Weights of a small GPT-style language model, trained from scratch on English Wikipedia: local attention windows.
Each number is 50 + 10 x the weight over its row's rms, rounded and kept within 0 to 99. Layers, rows and columns count from 0. The size before them is the row's rms in percent of the matrix's.

# layer 9 MLP down (transposed), 512x128, rms 0.0818, rows 405-417, columns 0-127
099:59 70 57 23 55 40 50 42 51 57 46 55 54 58 47 33 65 38 39 43 49 51 44 50 53 46 46 59 43 58 52 25 53 28 68 49 39 38 57 55 41 44 56 62 59 52 48 41 39 50 52 64 47 30 57 56 59 52 43 53 81 61 47 58 45 53 50 49 60 59 62 66 56 57 49 28 39 51 49 42 34 54 37 38 46 51 44 51 52 50 60 54 52 60 45 59 42 69 51 41 47 40 36 46 29 61 50 39 66 48 58 52 48 53 41 53 59 53 54 62 41 28 51 62 43 33 56 40
096:65 42 52 52 47 58 48 44 51 60 52 46 56 33 60 52 64 54 46 60 70 52 46 29 37 49 48 59 53 58 55 44 54 63 45 46 53 59 42 50 29 42 50 46 62 39 44 57 34 33 45 48 61 54 80 24 40 49 63 52 53 51 57 50 50 54 57 39 44 35 64 54 67 55 56 63 48 45 45 35 43 56 51 73 56 52 51 45 45 50 61 52 53 45 63 66 52 55 39 41 65 67 51 67 43 44 39 41 37 51 65 43 54 56 62 65 45 46 49 35 47 53 33 55 27 53 68 49
112:48 45 49 49 47 36 47 55 73 63 39 50 52 37 50 61 57 48 56 34 47 44 38 62 45 62 51 51 70 41 53 48 55 50 40 73 53 55 52 46 41 48 53 57 44 66 55 49 63 41 57 42 47 64 50 67 50 47 42 49 65 35 51 40 59 38 35 47 65 48 39 40 25 52 56 55 48 52 59 40 59 49 43 49 35 49 56 62 35 48 61 42 37 43 43 47 64 61 40 49 45 62 34 55 34 41 58 80 46 61 38 44 47 57 47 31 35 49 39 64 51 68 63 37 55 60 53 41
099:37 29 54 61 37 56 34 41 37 39 61 41 58 46 41 42 49 67 43 42 33 45 64 48 42 46 44 35 57 46 40 58 48 55 54 49 66 58 57 41 56 59 52 37 47 49 45 45 59 26 61 59 59 49 58 49 34 37 68 53 43 28 35 60 66 42 44 62 54 53 46 33 42 43 42 55 63 59 60 49 53 63 57 60 66 68 63 70 55 44 45 35 36 54 57 52 44 57 47 58 65 53 67 50 61 58 52 40 60 45 53 59 65 48 40 42 58 59 48 38 64 45 47 57 53 53 63 51
096:32 55 49 30 56 55 51 54 45 49 53 54 42 46 47 68 40 61 42 51 53 46 49 49 68 57 49 49 46 50 20 37 47 59 28 56 59 58 47 51 54 60 40 50 62 41 76 62 58 59 48 31 61 33 51 61 24 63 52 45 60 60 45 56 54 56 58 55 47 62 53 44 52 57 52 48 55 43 53 26 56 52 48 44 44 50 50 35 42 47 38 50 23 63 40 43 68 51 40 40 50 46 31 45 45 57 41 59 48 54 43 53 61 29 47 58 48 53 57 56 58 64 47 49 63 53 28 56
072:59 54 58 47 43 53 61 48 55 50 55 52 46 37 66 54 58 49 55 40 49 49 54 53 51 35 56 62 52 45 50 45 49 48 45 43 67 50 53 49 42 43 54 43 63 52 73 47 48 49 42 55 48 52 49 44 46 49 49 43 50 62 47 51 52 64 41 43 51 57 48 54 56 55 57 00 50 55 47 41 53 48 57 47 63 55 55 48 52 58 38 47 52 43 48 45 56 61 48 39 46 51 51 56 58 46 57 56 53 54 50 57 61 48 46 52 43 33 52 30 53 39 57 52 42 48 49 45
094:57 60 58 55 52 49 37 46 61 62 38 50 40 58 47 51 48 62 39 64 57 42 44 56 58 48 56 31 47 44 66 72 58 44 38 42 52 58 13 62 53 31 58 49 50 53 43 44 65 51 48 52 57 60 41 45 56 51 48 51 46 47 55 49 60 40 51 44 52 64 38 29 37 45 57 61 40 51 24 54 53 44 53 58 62 36 39 56 51 61 41 53 53 60 68 49 45 54 52 63 35 59 57 30 47 47 55 56 57 56 52 36 38 46 55 59 56 56 54 73 77 43 59 53 50 67 43 55
095:60 38 53 42 64 37 65 44 67 43 44 61 52 45 51 57 29 33 53 60 58 47 70 48 55 53 43 55 50 63 59 53 47 49 54 65 48 49 40 41 44 54 52 54 39 60 47 51 26 56 53 43 54 37 49 44 47 49 38 46 43 57 30 59 51 40 50 57 56 69 45 52 48 52 37 27 36 51 53 45 32 56 54 51 51 23 26 50 53 34 60 49 42 60 47 47 50 41 41 35 33 52 34 38 36 35 41 57 41 59 43 53 45 76 36 29 51 49 49 59 52 54 53 49 52 47 45 61
104:49 53 49 61 66 37 50 49 53 38 37 33 47 51 53 33 73 48 50 59 71 48 38 67 58 50 58 43 52 38 55 50 49 46 40 44 47 42 32 65 50 48 44 54 48 60 58 54 50 52 58 48 50 59 61 31 61 55 45 51 64 56 28 56 46 51 52 65 57 26 61 44 63 44 39 74 29 47 81 62 52 48 67 61 46 56 47 58 52 50 58 67 45 51 53 65 32 51 38 44 41 51 46 57 26 45 64 61 51 54 41 52 50 44 46 47 42 49 51 51 49 47 59 42 42 48 50 65
101:48 48 54 47 62 67 53 47 52 55 40 23 44 38 54 47 59 55 52 51 43 48 43 49 49 56 32 44 39 34 59 51 64 27 44 34 39 50 29 38 46 63 54 52 57 28 59 49 56 44 59 43 69 53 64 51 35 41 59 60 40 57 53 51 44 38 56 38 51 62 50 61 46 34 49 53 31 51 58 40 52 64 50 35 60 54 52 45 32 25 40 58 35 57 61 50 57 46 50 49 54 44 49 45 31 45 52 59 49 60 50 42 35 44 53 35 46 61 65 44 44 53 55 64 37 58 33 67
100:40 73 53 48 47 63 57 52 65 59 47 54 70 47 60 31 51 59 48 55 61 56 45 46 37 54 44 52 54 47 50 46 43 44 46 40 51 32 61 51 51 49 35 27 53 52 59 38 50 51 54 51 57 46 61 58 65 44 60 48 45 72 34 49 53 56 51 41 51 55 40 60 59 59 51 70 60 48 50 38 53 47 53 48 54 59 49 64 62 65 45 34 44 66 44 57 42 53 50 35 41 70 45 43 56 53 73 55 40 40 39 33 36 47 45 54 59 63 30 53 52 53 44 77 47 28 55 33
116:38 56 44 42 41 38 62 58 38 59 56 37 57 57 40 49 51 34 49 59 35 10 46 54 68 39 47 37 46 37 47 56 55 56 45 54 49 53 59 51 55 52 46 40 36 45 56 41 57 37 54 46 59 51 23 45 45 56 38 48 43 32 46 71 47 44 46 37 41 47 55 48 45 70 53 69 52 66 52 40 62 51 46 55 38 57 61 36 44 50 60 52 43 69 38 45 50 46 55 66 44 43 35 49 51 59 49 45 55 58 39 59 30 65 47 35 53 47 50 51 54 53 51 54 24 42 43 48
110:42 55 68 70 35 56 40 45 63 45 54 30 63 47 48 43 61 58 56 63 32 51 60 64 60 37 67 38 54 45 55 52 53 41 40 48 32 33 48 38 58 44 56 46 42 47 59 43 54 51 41 52 26 48 61 45 48 42 42 54 60 52 44 36 44 61 45 46 52 46 38 48 57 43 63 26 50 38 47 44 65 43 63 37 54 59 52 51 44 41 64 59 52 47 60 49 65 39 54 54 33 59 53 55 43 59 47 53 46 54 55 41 48 64 57 39 42 43 53 64 17 67 45 50 67 59 60 63
# layer 9 MLP up, 512x128, rms 0.113, rows 406-418, columns 0-127
098:57 51 48 28 53 41 49 36 46 52 53 44 41 49 60 35 54 37 61 51 53 63 43 62 48 55 48 52 50 50 34 61 58 46 49 64 55 57 52 72 57 48 32 61 70 65 47 46 63 48 63 47 46 43 42 65 70 50 27 31 49 66 48 37 57 47 59 38 49 37 65 51 49 72 42 50 66 66 54 52 72 47 43 63 57 71 37 51 61 42 73 46 44 61 45 43 54 63 52 54 53 48 53 65 43 48 49 49 52 52 51 58 43 34 40 61 41 62 46 41 57 46 49 57 44 58 51 67
111:52 43 43 33 59 64 39 49 34 34 44 33 40 54 34 42 46 51 62 39 53 66 49 46 56 35 56 31 49 44 56 49 58 49 57 41 36 67 47 53 54 41 48 48 50 46 37 56 41 71 49 38 39 53 38 46 48 40 38 42 52 52 52 31 64 61 53 53 62 31 66 49 49 42 41 63 60 43 30 57 42 65 55 66 51 54 52 63 57 39 39 43 49 50 65 35 49 49 72 57 63 46 51 45 54 51 60 59 53 65 51 52 70 66 58 61 62 42 50 29 44 60 51 51 47 38 44 67
098:52 51 55 48 54 44 44 41 55 42 52 43 45 60 55 53 50 34 61 52 49 41 16 59 46 60 62 65 45 63 38 46 40 43 51 51 55 60 57 61 53 49 61 68 71 61 69 71 44 65 31 55 63 56 47 42 42 61 36 44 43 54 52 45 48 51 59 53 75 58 42 30 47 59 46 51 47 58 49 48 54 62 54 55 52 40 32 59 51 48 40 49 45 38 55 51 52 56 44 50 52 17 43 45 52 66 53 49 60 55 37 55 49 57 69 65 66 54 50 61 43 55 68 51 53 32 49 47
096:63 58 42 63 38 54 48 41 45 40 41 48 54 56 58 33 65 47 67 51 42 52 52 47 35 37 31 41 46 47 48 63 45 44 70 43 43 52 46 40 43 62 48 50 36 41 42 48 45 48 70 50 38 53 42 44 49 48 58 65 61 56 50 40 45 51 56 57 44 52 63 71 48 62 29 43 51 57 46 53 24 53 56 54 41 35 41 43 52 48 46 62 60 54 54 67 50 44 61 66 32 44 38 68 60 62 58 44 45 47 55 61 46 62 45 46 26 45 31 62 37 45 33 27 43 47 53 53
085:49 25 52 49 48 40 49 47 55 55 46 42 37 54 49 73 45 49 45 40 59 49 48 43 58 57 37 39 37 43 30 73 49 47 49 52 63 51 67 51 51 50 54 51 29 52 51 54 45 54 48 40 64 49 58 34 62 40 42 49 52 52 51 51 40 48 47 60 40 27 51 62 43 41 57 22 45 43 53 56 69 50 27 66 44 51 45 54 44 50 55 46 63 78 71 56 45 49 44 54 52 45 39 37 62 56 46 39 46 54 58 47 48 38 53 56 52 59 42 30 49 40 34 68 31 55 46 39
096:52 55 41 25 45 52 57 34 48 43 55 45 60 47 65 45 56 52 51 44 61 42 42 55 34 63 44 49 50 61 58 48 33 78 42 40 59 43 51 59 42 40 69 61 56 39 50 49 59 52 68 47 44 53 40 37 63 60 45 57 55 37 46 54 26 63 40 37 64 62 49 61 46 63 54 57 58 47 35 43 49 45 56 51 42 33 32 32 54 47 47 51 52 45 50 49 55 45 56 39 36 47 56 71 57 48 54 54 59 67 35 43 64 64 51 63 56 39 30 51 40 30 44 44 54 56 48 62
094:53 45 58 54 55 44 44 41 41 41 59 46 46 53 34 34 53 49 38 28 52 59 39 39 56 42 43 57 56 47 51 56 49 45 51 54 48 40 42 48 51 46 50 44 44 47 40 51 48 66 75 61 49 55 75 42 47 52 62 70 62 53 43 55 37 64 50 40 39 46 22 41 64 65 57 31 46 39 33 63 43 81 44 44 52 47 51 72 67 52 37 42 62 49 50 55 48 38 55 51 53 40 45 53 35 47 58 42 50 49 58 43 50 58 57 67 59 47 52 53 38 44 62 47 42 49 23 54
111:45 55 41 55 57 52 64 44 47 47 54 39 47 50 52 48 60 29 47 33 40 55 33 60 59 45 38 40 44 30 55 51 41 49 43 54 42 38 53 44 46 43 70 51 59 69 54 43 59 44 40 57 45 36 51 46 70 37 45 77 55 49 52 44 58 34 40 57 61 34 42 65 66 55 37 58 43 55 53 49 64 45 42 50 68 45 30 45 58 55 52 63 58 65 47 55 48 39 50 50 48 60 48 68 41 30 67 59 40 64 35 48 47 50 66 53 40 46 61 64 45 51 60 49 25 49 57 51
093:44 58 53 32 58 55 51 22 61 46 59 67 41 58 50 46 64 44 61 42 47 47 37 51 28 54 57 58 54 67 54 51 46 57 62 64 42 58 70 46 44 59 56 57 51 84 59 42 47 66 58 66 56 66 42 52 54 62 60 43 44 36 67 56 42 48 56 48 46 60 42 53 42 59 54 45 64 43 53 56 56 71 35 78 26 42 46 41 54 59 56 40 53 46 53 54 65 48 50 45 39 60 57 40 59 62 42 47 44 51 48 62 64 54 50 54 54 54 50 42 46 43 58 42 56 39 51 41
097:67 59 54 43 56 40 33 64 55 54 63 50 46 47 31 56 39 37 43 47 55 56 37 36 53 34 61 59 50 54 52 49 50 39 43 49 45 43 54 56 49 41 58 51 60 36 48 61 56 45 62 50 51 53 41 44 42 64 46 57 62 40 54 57 62 34 58 53 63 50 26 56 55 65 45 50 52 55 32 54 71 65 62 62 42 60 37 42 44 47 49 72 35 41 56 55 47 59 62 60 60 56 48 40 36 56 52 35 69 38 54 42 71 39 43 51 42 33 39 34 68 57 51 60 31 50 42 53
113:62 41 56 38 40 43 56 47 65 43 72 51 61 55 49 32 33 34 59 45 33 41 29 31 52 53 49 30 53 66 65 54 43 53 57 64 61 42 65 39 42 37 68 34 29 31 67 47 57 50 50 52 58 65 41 54 55 49 74 51 42 60 63 43 44 47 43 40 48 65 67 51 45 60 42 49 52 47 46 45 53 55 47 56 51 43 59 53 64 42 57 59 43 44 36 57 42 36 50 42 45 38 60 45 45 55 59 56 65 47 40 46 67 56 64 48 58 61 53 49 57 45 49 47 56 50 47 44
104:50 36 64 35 45 45 43 64 64 47 46 58 56 31 40 39 60 42 55 33 34 60 29 59 48 56 56 45 59 18 55 55 34 38 45 56 26 37 47 56 53 61 53 46 25 69 53 42 45 47 54 49 53 43 42 47 56 42 59 34 42 54 56 48 44 49 44 40 61 41 38 42 54 71 38 47 30 42 54 51 48 45 41 45 48 31 55 41 50 60 59 60 53 56 53 75 51 60 59 39 52 42 54 52 45 74 50 45 36 42 58 51 45 52 61 49 56 56 41 50 56 44 59 48 60 42 48 47
100:36 61 56 60 39 48 52 44 48 50 50 66 48 60 57 68 36 56 38 42 58 45 50 46 37 53 65 49 71 47 51 54 67 65 48 35 49 54 54 41 46 44 72 44 41 36 44 62 60 65 61 32 52 61 44 43 66 37 67 51 52 35 50 48 54 57 43 54 40 47 65 41 66 51 37 51 54 62 53 50 27 49 53 27 41 49 49 48 42 58 62 51 66 55 41 51 63 50 64 36 57 50 52 43 59 40 55 37 51 53 42 31 46 54 65 51 62 48 66 57 34 46 46 70 35 54 39 41